From a checkpoint of a small transformer trained on Wikipedia: biases.
Each number is 500 + 25 x the weight over its row's rms, rounded and kept within 0 to 999. Layers, rows and columns count from 0. Numbers have three digits each. The size before them is the row's rms in percent of the matrix's.

# o: layer 2 attention output (transposed), 96x96, rms 0.173, rows 33-69, columns 0-95
# v: layer 2 attention value, 96x96, rms 0.174, rows 34-70, columns 0-95
# q: layer 2 attention query, 96x96, rms 0.139, rows 64-95, columns 0-95
# k: layer 2 attention key, 96x96, rms 0.135, rows 64-95, columns 0-95
o33 093:517555503479518428489491466503535531496489507504530452515487498513510518488488489535476524484501470498556546450472497485516541526497515508486486465550450518451483513519526480496504475517522510511507497510516544485528504494464473493500516505458524504556486533506512491513498478489491505475
v34 086:500518533479502532539460496488497503508520546472510498511527512526488518509536491476465504494509505468459547533500454509466522505485473495514498509514482526536482488492543482480515501490470485510536474479555491417516495536505485517494475514512491446476447501488510500484491504440494515485
o34 092:521501523488520462446466492505516521509497520519469484533483477457553475475486478508485525513517446494519501512515508448492449469510507511494494537485492523449546489484516528481517498483490513513465479519508509522468497500476528471521493486504486526454502508548521544469483474466482541474
v35 093:496475493530496507520503521475508510471505473478492504545514459534514541526493503484496507494517486497510503514504470474521433532532450493473479490552489492533441479517533455490488509479483521503530472465488458478476453509498507496499525460473522525489498521525492479516455533500455529482
o35 105:510498490508497520492494509493474515507510494499487493520478477482512475477471492549472520524462546454482520514514551499499552528502517461527550507489539537477493529502456525522500509497520477578502487460511492513502523502513525506518492539490481494452477495544517502476552492473517458499
v36 090:520469483517478483514485553465507485517525511524527465501483486464526486503502468544516539469533508514501541515516475496501553483490497483446436499509491496506467462548522508469487491527491486512517528484502513515552461478475530494491502536488499536493558514502534489528510507483491477483
o36 085:541475513511524470501510519529517523513495510484512505523520516489478491494485472524477474503454487549505455485552509516491478496512549516519505493518524510539525476522559501531523502507545473513506506527515496528482521487492454523527490527488508445552465516476467541466515500529492549498
v37 080:482526508490494476528518488531474523479516556492535504474474548533493487471486519516474529479478489510458551513531479515475443459491488518515532511527513492477478465516504510501536504475476518519531493529536438498524509511504483503530491514465482484497520473518437497462509502497462497475
o37 084:504492530483526484493477499498497488475555488521481508466523464460552465520467449515474527499516533493499485546503460454526565496502480516470470493522480498474495526509513478491522508493545477482482487533514495528478461511494500510508518485512477516496503494513559527481450474468505490531
v38 078:511454524485483506502492487511506511466491489483494489519519493481558513477505506549471559523487522490494482491497525481502502490476456525539486497503553511485503545486510469495497504515525452449517495490550496507474459480529487477519569533529476521525478488485490529548514501494530485472
o38 079:475491457520475510520463489468542509556526488468505489503563543519488512502465514541519504462523504478508507497507510539523488486484528522493451471478485528480514518520476494477551465518513502465465462528485504476501506479520516501513488503485536531507530481473464530516515510544485475536
v39 104:494486524477498520519508569486539478489555479491496472441474515500480471470498492490517519529541458491464522507514518493499524516513507494510493492496502492511516490470517512497496451479553468497505483520497477490540509506523523506434435519516469511518467467490504516508526445511516497530
o39 108:513486485508483496490496494471490508495491493520526539495507524470469484527530509539501468503499508520533512509466464540489488471501526507479501455492493504503467502510551482516496521556467516451481468444498480483496491482482432517551504449475494528493519480496493518573501491491480496463
v40 086:501550531500551508508488454481520466533465497520473500458512520533536504482507514464510499477518520492517506507484510522477504472476514488478544546487491517475477467515538541467507525518495479485481465503536470479486508526515496473548483507526523437526495505507528538479463470520508526523
o40 077:425499508439528526485526450507487490489530519530500505501498478480520507535504502494452484513500487529544492522480501464487494500499518487447505488484505473487524491476474498502485466506492537500470545510453513516498519516468491451465510525538501505503469480471495557468467494481532517483
v41 073:473499480455513470548430510508509496556482491514527449520506501520554491488479503508500500491472510488509527511486506501493485493483494548477503475522532520473472487499494478494495456536532485489508494502498545490494516499508528530463450531561497503526461498499538479508522471462480464499
o41 086:506472484516482507484486465515538486486500517520504515514510539498504512465483484486481478503505503566520469556530485506501444468506529540559495509493486484513531485527559510504503508474503495513464515487463488524495555491500451493508498488502549537500499531512470549533510475482514522527
v42 082:509503493496509531487523541497553498487472475528492475508488500469478545503483533470535538537516518497483485491502472502489509530446467506518482519504531532516477541547471487498506477479516533512493510493484516504488497487490510505473537540465525543538473524549505463480459460458487481530
o42 074:490457477488515481517468483510464538488486485503494485449515504483512508481427520534523493515512525498484562485522504455499501489509501491521497520490508500459528520483511534529469457481521489502487495472510460431480493486519485546501504462457472495464524526484549525486529504506504507510
v43 103:513532515497514492473503550530496499504540491506531492535491543472548484466452482513528503474488511504514544510524503516501527468510475526524494489495525479492535496503505493507469490511512466543527533477504501526517510437502534510478500512489504519425534483551480523493470531515504523453
o43 101:532470524510509508530479493479500502507502527464479475509540517565489483458509505488511453491493487482478444501495482528469471458491528492490518513512536540518524492540558450510489505484474521491529505479510510512460523492490505512503454483476495462489463464477506434479492521500486517493
v44 097:530497492506516471552487480519464492496551526517481500492557501524494489524491512472534524484530522476486492506480495468483509510527422503477475502472523522435464531545504473509498442513517509482484498527503513506508503518499556518496508504521483528544529527486487499505504484481458484478
o44 087:490472478518497518455515540513455484493458485461493512484496486477471507474472483534499512530471505463523515504560485493462508469518537467537486525468498509518505453516474495508515505499506467463515534508518512546501502475533449492535507459526509519488476556527476527517508525491501528511
v45 089:529503538487501508498486532501495507447535510523471489512540494520522518526470531481529533505482483483501458399524550490469486524523499536489507514459514453506510515494481494504486504506533538489484469495520481501496467514528516515500497483496544517480527482540461486502491493448499489499
o45 081:495480457521487496541489474539482485498491509421517488512508507538500493480511468551488500532513544492497496527557487542518557490524461502500463498513476524505490478502512482505522518482493506470509510477482517478503511521504493477480525498509472513538481566508509463456505525510481509445
v46 094:477503493467482520473510537484497496489496495446502525473441455457472557508517491550475490541510504516503474492486508528483520530498534515450487510504477498550500493491518487472525547510505484477474499483510539524497511475467462491492520503489541540477476474474528500524482514461537513498
o46 093:512506520536480520470453511543538518480498503525526442540506540528547502508481463525528495466497492524468525485474504501518488485500460512557507526479493502482474509481495504475481478468532517517495471513488482443528481501476535511440507541468519462478481498503506469486504480511483500489
v47 085:476501482488510492532482509501507468521504486498507488531495500472514492487466516484479491503540492491499481534516538509466545486461523509518518522497455500519491506545499545460488520491466485555519469511484533525499534554519503535511571522519505483479493483493473532559506484496475539549
o47 092:529528497462525519491521512529504493503464532570468480544519509528471480504484466462536505479453483510530506493478464490483460547535479460518476520532516542498505471486496500495541490480501487496468493529509497454506519493541521483504439515478502479511485480492495499485505505544523510524
v48 088:495496541513491484509515507482500510507496492488477494506463478490532515501500494453475477469516439482459466451501491486471519504450532523478519526495499492496493471500464537482453505565535518546494513496492492563528491489522535509502467485495520502523490493461530452535497476517510505464
o48 093:510509458453478478472511490501472494491488479476509504477520508494467518509510486568506481492476516550492515492498483506503475496506505464506442482516474461492488530486488490472499492475495494461463436498511507454493512543497425507476474524457495531534466515492475494480475500493480545489
v49 084:528479523493509490466498554487523468482535506531512482502483496493466497464513502526555516488513512505508520483520533518492497479497460463515507503496546479463491501522506499524519526509450503458468481535429499501468465486501479429525558508513495515506508530509483464517503505478503469479
o49 086:492470475454522488539444482493504503497489503479520517475528481494524498510479536507543548530459500462503497492523453518484541518460490504500518449512466485510506513506459453468472489492557479463500507530508521511475485470486498502511481496514475486485486499479507540456498447519520524486
v50 078:480491520479496501539496483506492497504548510475491524514477495513535473520496515461507497516493518459510496500465441524523477523462495524493506494487536467524486555551520506485446516482491490499534524452501471477510474456450501520494486509475490471463489520489489539505429520510490503531
o50 082:504510517509491502516496521480505471479510525459495477462510545527443504435505556507492493469525495528554507519498540514547491485518551476521522558524511537475522499509457474477487495491519491538486538524522520504520528490520499502484459498499477506482493511489521500496537523468509502528
v51 087:526494506535495408503498522489510532484503488512527492492498518507525478475457485495508514463529502516481469497521498489473521505486456484465452487512535461449497521511496519490486520453464467482485466511526489521541477511505522500496523484482487471477470439499510528541504491495510457471
o51 097:508516493446482506505516458541464501510514511454443482463536461495487551521459468500497525538481499478519516478527498539493501483497523468522476474501486496517511490524492456472548496541508514463518517526497466477504505488516474509520509468495520464540510535473462519459498503486512522502
v52 082:497463488481496532543515491519497485478567524499478473502482521535494538509523525507481502503539478478522483494453543517518465497502518509527471526466461499513498527478481479486545470487502459462516501541516472489527462540522507507482504511487473534508482451473457538522511505476465513509
o52 088:528498477527486518495517523509508509490498480527511498521494494518515456501443480567502490514497527487512523500506513497515562548504459501472467458519529544488427467502495490477510489514519484527495484524490486521498469493542507528505511537469516519526512523504478529535454508532487461473
v53 089:518492511451491497494533502511473508481519526488494498474507521533497490556486472494489485480521513507494495483511533548552513498504555438541548497493497530517491458459531515473551485502500484480479483546476527502475471509491489524513496489476543501528498481452499469509520472470522502536
o53 094:517495492501512481515512496515488499451474511522544540543505518479534502544546493450464499508462498538500505507446485476510512518511442507545497485519508480470469495498494484508452515498520469480517472498521461518537483524521487510531542513485489496531524521515489528508478527518491499431
v54 098:480495499533525518504515479496514515483485466532507514523447536499461529485484499467466483481517479552502487502518468551504480526440545492466544488497526477510554537504480531531510516487489467530510523472488500517536482479513483514485499532457507474504475517529520524449479481506506512483
o54 097:511493487482519490517520506506504490468530542490473503433498464531513502492489524502542459513470495508473501476462544472521517487486481500519496524500464495509489534476534505465495453520464555532457524505511472454456489533501502529497477510455489535537526497491529470517478506476489489524
v55 086:519502518488486533496538505500517503471480494490459520482501475546470502526497473500523506525472505478510462524500529513508451494519499496516467504460537550480474559508491511505487523568491462477475462493489505511521542482461479498521479455524495543528481493532495451511534503486486528522
o55 100:503473497517509533513479495508490487539492475471474539468501498502499551499514544483489526481529538492423533505492482530496516454484513518477535510514503453508472479510445474521505487496508523486476512530496502468538517492527513473480505442510463505533523547491469484508507503512552486504
v56 073:507488497466498527483510500477535514469449483504475479483479545522552509504482486508498494593513518455522494465513468500500495518468515473490509540491488495546520513516508494509520487504522529497480469520510506533512494540457511548509523527481477536475461498525490532528504488451479495522
o56 082:488486512499499492513506500530506475487523498523497500528486497514474493498408483477527507450470526524469492531529518496532479521488459493503491501521544529466500503496527523495500512446492515506549514455510470492497481497493519519443526507499495509485564511458533533483484530523521482459
v57 086:458532512492531492490517474540498486465510558459547496505502548495467478520459518491472512465481466504468518491493522494509466476504545504480504484532490506489526547470465508528491496507509539517550520499495520485510487489521448496482493461482521524449499503472457503469526510507513532509
o57 091:541479521490504483495462515462507476476484481508484535473512518473542509531570502498512460501513514515469488515536462496517484492502442496452511529464468471508482501491504508518518554522537507484471490494495505464496516548506541511526509501500488505521478519549531471498446494499488532477
v58 099:503497517526504495481454507479478489478507513509500484487466493460520482464493502502521507513528563529467490496477483567490560500475489490478540485472471479498517472512485521469505500569455508516515484448507511494530474531457502501498452515464480503496501540503517494496495489467459493534
o58 086:471463485474521508515484509538496493474484499526494540467509503511485551541506496457536490533468478567530482534502487458491480504464493522525485500503450484544481503502530489492474435475486513500504509496527488512488500516470445514501486542524510466467496492468514497462512497537490520487
v59 083:439468508481504495491456469467481483510498500470457468512518435530513501509516539503532495523474479476460520459502483496488497504445537508495504483513548529495472500517488507497518506472491540472503511509457498511507512435514456488522500503547489511497517514465450484516476499511476511486
o59 084:506523487490512493497487474482515480494520502499514527474513480471499427460501491482516517472487531552526462533539508506537519519552488537492495514516463492487480485466454518494489490488550453492448480501498501516506471534510512484483496517486445503476496498497526500465497448486489521551
v60 101:501564506510503465516516471546522496506492523495528467474529501525501487481468512495498540491501540455519517478469511437492474486522462497491479531579507513496449542507535500481493473509501497499517522471505497463506485475471513478491518502506488517489488465512464494503495530481474444522
o60 101:474491508530489485481469486465502484441510471503460497500534517463528493492475505483476488481506541484489485527536478497541513513494511502466470521421551456482536489565473522506531506479530488482531529502497519494471506479515502492492520515475531519500519530500495544528511480479530510520
v61 093:464509536541506520521538563500465512482540483472502511512479499461493493478535479483488493496485488493483499520497523512482523499482504504537557496480482468533475441537470514516497532510482485547472487469466502519496495515499510480530472520447510456498520489478517465521445486518508517476
o61 090:516512487451535502520523519485502519536484509514542482504525491561492492499521516519515557515507503483501506513460464495526499501484483510473479518559515536512523568513504484430497463502542495487503472523533514489496484552455491520471477506492478536514466472500488496508511510478506529505
v62 088:479508479486468459463508485502491493493512498485509497520490453524483538495519505536516499473471504451534511507495499487490508479505506544446477525515553529486503498525500489511494468507480514490509569494487561533533530464494496461475510464486505530531566512476500516487530537465513500510
o62 085:519487553516480488512460525532512507493515473495467513525506514505501501482493517528509511458559537508473523455523469508508520502502524528485513492445497475506471506508472482496451440470530500526557497514498518517545500508512498517478493520484525475476508521494480461492463440454511498511
v63 079:487519519526526453465505543511507464485469481496532493490520470474517508504520524532513548526467494488459476489463534491472477510499487504495469530528488464524471478503530495461513448524495537454530511490511531491497530498460491491498472500488483498486520470508535451530479529474479476544
o63 078:475495521448506487528489519490498485490492471470518507503506486490524531483479466508483523494492521507477481535542462490533528495503490538486483523503499479521549486519478518542494464485576464481509479467460510499516512487457518509470525490488529457451482524508481535513527470516560517508
q64 119:491523489503459519458494483491471522544513502522483463508545490523505503541471483547518521555526446520516482542547528531495510466510507498510498502486464497493490466485505513489516493493525486470546481581504548491493480494504482516523497495521528483444488528483504477501490477487496519495
k64 125:460516512486445447471536509513484514520474495481478524511484520556516493496525475485510472517495477500508484555516521486553468517495491496508531508527540500476504512550502525464511533521518510483492493496505482530535489520492509564477502531497482505481491496454490481496544486506435473484
q65 103:499512481502474551509480559496525513479501489472524483526469539466494502495473503520521496532522503518533530498493577534503479505459480479520442514500468527477495542507494491442482477497472459530518497500529542467519501484543495494490498498515503502494464511495506545526504528505489466495
k65 106:517518481501499472498464505510453493538484549514519547533499500484506484524520501462522524490500509484502445515528549489500501456507548519501504516476511474495499499502485547510475498512490491505473483499472483498506442452487449480480499477515468510456514507464422520506502481493498538473
q66 108:493512515498501498530502524487523489498524486511466541545553507506467496507474481484540506511515515499492458519510541463509532449520467518481497474519472488483452488484559546478538475519480485467478506497506468522454490523513480485522491492491478559519518491525492535514532487543491479471
k66 109:507504495464517495475494484543541524549499478526503477538519490517514499506487509491501496497494505470444507479492487497478478497505491469533449488529485508487477490545490485515497457503568542505501493502501542478539487546490477480497545503534476498505499502519537444451523518441505494508
q67 137:486488522490528514490494498489505488465469514455509520500431469498478517449468510471472480463478523531469471516522519542486495485511536506512504458519489472507497486454456500480522529498493510502471532475454490505536520532514503521459485533479480496516504527535499533479434490512522516493
k67 116:521476480468501490505483505502507519521518497538555469502520506459481492491523496527539437513544546487510541471490484463480499495480481435490499534474502503487481496505497469503533521536510486525562496508489498543478471523505527491499515481527458540517503495504517526512499508522522545542
q68 108:465449464517477506526506520510491501474511465488499449463473481497465486523452527513488514522452506471479493484551529527473533512494460494524480511464511465504475530453538513505520503511468523494510531449530472492485482512520529508482519499492534516494487501487523513502460541463475480515
k68 112:490529483474515530527504518493547491481470487497499509507489503464488526495519485459524470538493503487530510501443480581496466481515507521544526537481540508529480539518504509456502494494465523484537507514492523500502438465489495484512525491521485501506549490472464504464528487476486480487
q69 127:478520503508509511520524496520501554443457494478487524506507546478454524484534495539505479503498518489535480516497455543527502481512476518473474548505498493486467480475498516485496489539460512489472513482478494472509485533540487487480495480476502544481528547478536505505479560526497480462
k69 132:512496520511521478493495485511505506444512522480499486501500519515482487467482518475518490482532516549513529547483569568510503460510455495547493478507465507526486452489496485547496471491513473510503490535499502453506485558525523483498490466502502489502443529515480510471534512491508491502
q70 113:531517475479456558520494518468505535539504526520522485527494504466544524511516518505489507547520476529523536518456518490501466479483477499533511504463488484526498528478468535471499455469476459513479541516498541476494520486489514473533475467517526489500489514509505541486513508510462454507
k70 108:494513505540511528497501484485460488522460528499522482505525491513497466481507491472477510483548480504500506500545501508515513477497529522545513497541513492446490493445516542534488528540520488496484464499493496540525496494479441532516519485508514481483440501476453494501481472537557524491
q71 120:488461487521525510518469506513522506481505488530511463506480498433502481521536515483495506533484495526538453502532470540509497557456460507517435513556509535504489481512537488530502442493511485469484470482523516490499491513510545483512484502467533494480475509484505493486514509511520462505
k71 151:487510515475509495489501453473486513470497513448501547521498485559473470505513518485502477491548504515532523513516513549503512498523508530521512498498460516458499495502459508514510528475468488540460542535499493471538516504532463487481518466483488495513541538475486487486491489493492547438
q72 128:474482481539489508493504523454495461491482520530537494507458509458541496513460481457501505509503520542487522507552533474525506502547528484547528486510508504511452490464471510493490500463475516478501534506489495531480480513513512498489522486538528498515466500550499552477487521469501451516
k72 125:511516469504496471523520476524495470516488442533518498489455500488468520508485473510502445525492503462491535482481487473498444504517527456517504467510505534459491528516523540486525506487481490563538498518514499505542505508499486517516536493535465550531509455468492507516492470508534499503
q73 109:505457508451557489522510496501502508523484511509479507486490523505476499510477548475545492473464502506547496517465488523503490454474471502512562510533453488496504485430517508562490494525494500491493528474503470498527488485519468490510507482477469486502531508529542531508471494505479544507
k73 128:505474457535539516470531483520529486476521519512471472509495465490506509486507484524527494475567488519504491479516519465528533516501438480475463516492516499511461487526503471489517495459486451463524488488531542545493491486509521527471494511520505538488508515502528460484454479470533482486
q74 131:500549505477536466482536490556453488492494497494503511511494452507456503514463523452463531458480466501483507508500490463527489491536517467505496440505523518476507481540469498492511478533492494480517528479506481529560509469480517502516496511539496476513457481510477482486521512475537496488
k74 141:482496475507493505546495509487490495471546491523530457478533550527523433526430478492524468462466505494456480528483507467500491521495525524485470518500499512506497467527484484523517482484537493497527498463518516483498506507486474495470500488500484536469491482507531499538487530476477534555
q75 126:520513447490458503466513487516498478542474489487508526472477454499493506494494493497481549484497518500520521507518542439514528547496486476534559450451505516492498520492461490493475493475500460484490522532477491529516483517485496480511508505550516505537508503506468515480512432504482515487
k75 141:485501478455484482506522522496525504531467484499497509472498492503502427545493523491500453509499497506491489532503470493432498507509564517489499459507503470488504506482494517537510527494459535495472483481481452529536507496517462528496483507479478481482492465523543473521498466526550488532
q76 101:530483463509496537485479547505479522461522549499521496482493466494553527472467501455526514547470491503517516529514531478474473481535540500538515517472541531498529523538522510450468462529503461520496492488513527542505475489498495473502490515489496513498510504462490517501524529522514505533
k76 095:449528461491527512522478520470473456533474511517514529461471454533493465498544490485466482470484537468529472500466494498548521501490509543488463540510520452477508450466453510526493495520502499492511541526469498511504517499498501503515514482501502477491502494474491520540504503511528540502
q77 136:527493496501488498493510528481509473497534515449479542494531474480534501474474535525531512501520507545536526498521529536482492463544479478516530536494517467494477519499489446461525507488470520510437523523500522521475500482545502494500503465510517501503499518524523555522473503490518519446
k77 141:482506509558452473459457504517468451507482437508537494472477504494489512514464502527520458488510510464484494447521506506517497474467519483523538456522505533477503517502519484493521488508508498471488490492556488521509494475523489494515524470498507487492558487470470511520495438508518487508
q78 137:521486500512507487506497551494518528488551499488480509491483509464471500474509544504545450465525471496499516461488517502490527450494530515480517508497477513514487520504548488539505487537477482554485499512517532484465485504493451531500494452425532504482530517482525468515515498508471501480
k78 125:521522480484473539543477473504557496535520513477433477505491497485523526529528501480514530504510495507506474502483522484570517512504449514501473505521518495488498501492492551440507453489503504466493530503504503459511498487489501495506456442489460501517480511498491474500510471487445492499
q79 119:504457489569502518513508510518510508511511537468500513503501533478458490491530492544506469504512539528557473474490489537510509518510495549469478506486483501533496462474512480533525512533485485533465449493514541495521515540483470503492531517478503526533500523493550558501507502498493505523
k79 116:512509494480521503482495500548507515524527486502501473515502504487498509446477545460488548521549515530490493525496546487508515469483467537507510507530527474501485544476505537488470451452448452514472516493486507488504492483550487448450511522485521467518510511512490507479519505518468498506
q80 112:469507525520464473486507498499472434507455509509506514510518487531504457506481507499497554465508548498528540515536503512490455528532503502516552496485506460490500469491477506457497522508511494475495551510488478532533494500511526476512547524533489506512530520493455499486476462450520507491
k80 118:496485483505466495502464518501469483521478459492551529505473532488508518472448513523487460522481514438532506510479513512487472453514513465502492508495531527505518538523519458543505529488490546497531497503506442530491501483533488539509537526507534502446515476516539515507511491496521501517
q81 111:492492507526540497473566504522482498480567466525523483523536493504507481499502484539465475476451517505497446482510491474524556527480521472457493486506521481507498523513514488501501491489494489491494462521530508537453542463517505533478479534504507515485501459498489461501493525513531478533
k81 116:507497503504496503513495465537504487485488491480471512500501507505488514511511503520459501492495474449541520494507445569495480513521502513511517510498521539507494463438494530503528432522524499531504517523493502468544483526495517430493477490467536446510507474511531512473500520549489498489
q82 124:553491510520517495499520504472482497498551513442475456471502509534518526490486436551528502513495495517480485503544506427497510473513521491490485464446527493498524499481553486506483505498504472472551466510529477479515472482484498501484510507508540486470460482511490499524498486490489495524
k82 129:463518473561508512513512459536513509495481463505464510482530462491493517536500489448519524489475515487518486527487510519513515531498508499479495498476523443527505467522494517458527512490455497455498537457533526562534488532520502478511487508477479530513488483473526482511518548519480490502
q83 128:501455476544483541477521470477471471503497510501458507491508506505505480546469469526513471520491507497479459522540504460476537471468515494499492494454465497536436499506508508480528449491464519497475501508529490527463477548496469513525489482511510503483498517475508497533497519513460505551
k83 125:487529483535497480499549467506519502480499509540504508441468494458473521465519524466448477550505527485468538522506490505518471516516491493535439500557509509456494512527498552521529470482504494482505494516483516500518499486515514497469507532522491481522535491509512449494497486489503455497
q84 178:479482515472488499499496453524473485523483483537498501508510471513532479519497502474456529492447533466503461523534505456507523548505503476482493492472510547514537493516485518511500526473481515490541497500497457511509499492489527473544520500571489496465457458508492489488490487470539495549
k84 122:487511508522526501525523530512514501493542535504479514493512473532482501497404465510499540500511518488490478503550439510463508566555513517507481517506482513497504507492480509476515514527464484476510491538493486489540523449543520511472481534516512511491539491503489472507474520491506504502
q85 127:504500513490508466470506508489501516493523506559488467537522489495508535494484523494565533516505472484487512503498514499487505488487471550518501489520412480535478481505487510451491534511499511472473488510528538485483536461501448454465484477483499490491505528465482504480474488486468545506
k85 124:513513518505474482468472512439455478495509466536484522484512534522524475493536513506528509493495497447511440514516484507506473514534486482512515495532500536476504494486525519527501561505548495531514467479558476541477464492536514527530535497520487516518493478531517493516529501470514517497
q86 142:502498512531474515491510462471492477501501505505501484514500500494501477541506458505517494500449497466508478503512486449501501589493518472524482502462557495487516502513477475468537511481513507534567478484532515535516493498481470498521498533510533499476466469564511477502490512489501537529
k86 147:470489535509538532537472508491508546495509465533501461477484502500463517485526478503488556503539511525489480484486497520524504500489488515508498498490453527518477536493509504494508477539481507506551458509511502464538497509482531455496520519436492497486460530505516541490467440521507463502
q87 121:508441505530499468506482477553503512496551554509479515525454551499492525462542500517541477492493522527524538498506484527487489503494502538474495508482498480432515499448518498498492501488513517509456537510514512455551478518503483508484475492517481498459526504498489500521506517497503479462
k87 115:480549491521518504490483505521453458455477521450457501494487469521486500508483503478494501489466507518517486517486584495491513438495482495447484509458498519484534495480489483500526531501495508466464524512500519531479548497504491499496503521470469513508491528465536466496475464479495520472
q88 113:521522514536470497500482474498461459537501535500495504500485453532498481472527474522451499511474498505487507492526491470504491531529559513527485456486527519471539474522457516511505490497544489481516533496478467497499542455546488503538537518512522487513492473530450485468513524495486484521
k88 113:490520509506465517541511488509490543503470480505531499503520474508506502518513514530481485519462511504509454528481453506512513513489497516476518487505508454454526522464502461494492579527500539539477516474484532520503474525437483508520493545469523481463497522483497443517479522485499524499
q89 115:482504513510515490556500510506500494519488526543515537477498461491528508498475533517476528454485513519502519473511475486524476602458470487502518494489511518507490481467482475490494524503537500483537489514473484489571545507492494504468516482527541472512493481496478508497505461524525520524
k89 124:502504519495520525512478508479445493486514528496472501497503520493476503489530538488521525486534516474514512477470493523458515509499535510479518477482510505516509477479498501524512528513450466549481479452535462469527492514576499531506493504487460491460506499543531500511504432498544527523
q90 106:507538535522532514498522497494472498518523498515459478526488504574481500529522517516473516495508493524471478473562493474528520495500528423502462512495492491527490511493502512490480490526537492506576456555499497530515501481491489473523505498491535458489499510481497465492517512485498464502
k90 117:491491535504434476525491484508484520466497484519508509520538512453527489532502496484507484530475503512478502550481497510559450531487520549494493518488519480456525480515503515472528479522521446483509492477522516464517478488445523488496492470503489518483487493506482464529521518451464528522
q91 113:524537500454493488484485475513506533560526468547481499509544524501539490478468505542464490488456483516520492479477482515473499489495474522469500506510482518502464455484495514538503487510495471504488471485487546541458487516532475528528503478485491537559480511538478525511468520514476501488
k91 133:511479497518479510487539521532488517499485445481485490548513476504519523482488438481515488495509473514476485521567457491492476500472468476515521501568520506491478483491481509486481462481525499542473488501460519494482494524478513488496468479519521442480534534515503496454523484522491463511
q92 141:500484479517466503468511506506458483494515511517529487499521482523516452534476499519482511485486512458463515512541501475513531538482534495498511472512504507495559536526462484485507538454470492481538488522478451513538493464481527513496492503528496466476487477514496449466480476480480507565
k92 133:489476507507485488500516523456448476504512510502453512473472442449465495496490508478489523507469461455520492458505499480500518535516468466503487514479514487541477471509522515477522509528444475484534441501519474486512498469483475500479459504467483481469506448475503503491475495506465505497
q93 122:473505493497524498519523509492463511509492539477472466481485521503481458490512518518469441514489473526572492493512504505495508504506525504504466528420513515473526490485529490484487479480500530512441529513487527500496532519505480496486468504518507525529490508500561465459459545491474513506
k93 125:516467502535512498520507487533525488471484523497459463476475453488494481477484464502501465478461500537524525502537519489518494480484478544460547538525467427493475464469542478483538501512477515464471511506504488508496523504540503470482517521506525532515494507474472477489474497496474501467
q94 135:565505517457498500505489509527511486526506518519491501532509493471504486504478503451489526519548499523465470480477510505552527511481477541518530515530501484481528487513484499477516478476551493455540514489508529458532479482475516473485493530512480457473488517504452524469475473460527532484
k94 127:480507508492502486479536493496472459543505516515500544477510518542489441504512497505510492519455488480498504489502496479480518511528526461488535492438484511460481495499524504529504559554515445498511486461523508546485527509525494528548544503501551510493506492510510529502496500522471532520
q95 139:530490473462499525509492554499517524495506517462483563511496490474446489482523508502514492506504505515523497482492493539529469430477465482480488535504486490525456487474512496503509490520504483470481502490540507503495486566501453534485479515459496493501511505494514547536446531505492482464
k95 123:497470515495508505497495476486466490511469485501491473512448526474520492499473524486520504533513506511477518512505531498498516492485493485520522520451481511462457474539545516496511459482489465511489552493447549478496520484533538489503479506524479481447491575525493538488522482513488450505
v64 126:535509470498493491504491544492470488508505490473537505486494491504514474486464489505518484497517503480543512489533525549465465496467539562443524481490483500470508474492481487439505535496480529494468489480486536498498491506498492459531487481484536507501539468460516461539486528495473481548
o64 110:501513484486484530526478490557492498465471515529516509510522510557510481534503469474507498524475505511514477532464479511496513536483461498569512510511522527531475496523530502505492516506506486479546522481464476496500475469480466518488507546497528434484459449500498499490521496537456494503
v65 115:489536520498533514520481529455583470505509451530459504514506513472492553519487462504527533482482474517500513522523503471485503520508479495487450469489499496450516529490497532496509499461522493461514505536541487482507479499493460520552485516502475502503476506527539523509481469498482503510
o65 091:529497468499463519522523492510456483478530508508463496463520481479503467488523454499483446528466482515510474512565546462523525499486481480517472519501506499500480441518498485504506476492509466538476471496511482508465520512552462500526510490508489511497476517480498506509540562508527522474
v66 099:521536467473474523537521517514542493533505483518478505482482438448490520517523523490507521484467493501457466511534500474453496499533499499510492487467502485475486512514503556482456501462526521523473517506512496532500449520481522478534500461489526454522523449506500499487521514518498505541
o66 095:482489499482498514492494513506496491528504478496502497519550530544440487506516494540456516514509523482545532509485457537503519481542491439514457495500528503461494541469479479508480493485491442488525506525482456508515506505537498513482524504509482529498516528496498478457470543559490507488
v67 108:507446527463537493470538540550446476506497529501501503526529532541491486502518474494493502514514532481489489493529520536530496466507538487491485443535500474450467516497508456455499446474483499479512476535480517500501479525482504477509513478458515480486514514484497489493512498540522509511
o67 094:456482525506505497534452495500520471466451486500540508506477495459483458526541483464482489464463536502525502503521476503486509504505485500510523495526509538504509460482515500575510567519488494453491520482504504493514523483491516467477536493510469493530469455528504506460509503505530518503
v68 105:498483492518473556523498571501496506507508492514545518522513482520536529507482529515527485460476500543498490485521526531531518474536462473474467524513512502485536508501464493459464446514463497501503500473464466503498527512472471503514494463484482494515524529516460493460537532494527483503
o68 104:484513533476517474503508512521488517522502495579526483496509512501499480470554504508501513494525506511511504495497514493481509515531517483494458511526482524468509464493496535494489508498513500465502452530478578481514518496507525476491472533512459499494471457482518464438458493470437521501
v69 131:502446519507531497462502528492509518492501565483510514497491528522554517500500531505533510499507470522512512525508460456504522499507462486528472469512491453558498482501497462517471485496516530513514513530523473500489477550499510524487508508484461486475522473485488547554532524500525513454
o69 108:521503523525487538480537484526499488539523514523456528476493489513476463506493472499524499496479498487523485490534532520477484509487561464516511478459514499493529470483530501467507516482496508477499481480562507507536490481511486467520470533539527515488504466526474539514451513470530518565
v70 122:526515539495495477489545478494536491499543476517471502474495460497478429496533480486478489529495528505474482511544479517476513486505507499443482542512500497494533485528503521536478500516510490471501490553519523519514533535474498493481523510508511455543467493518508544481484515513506441533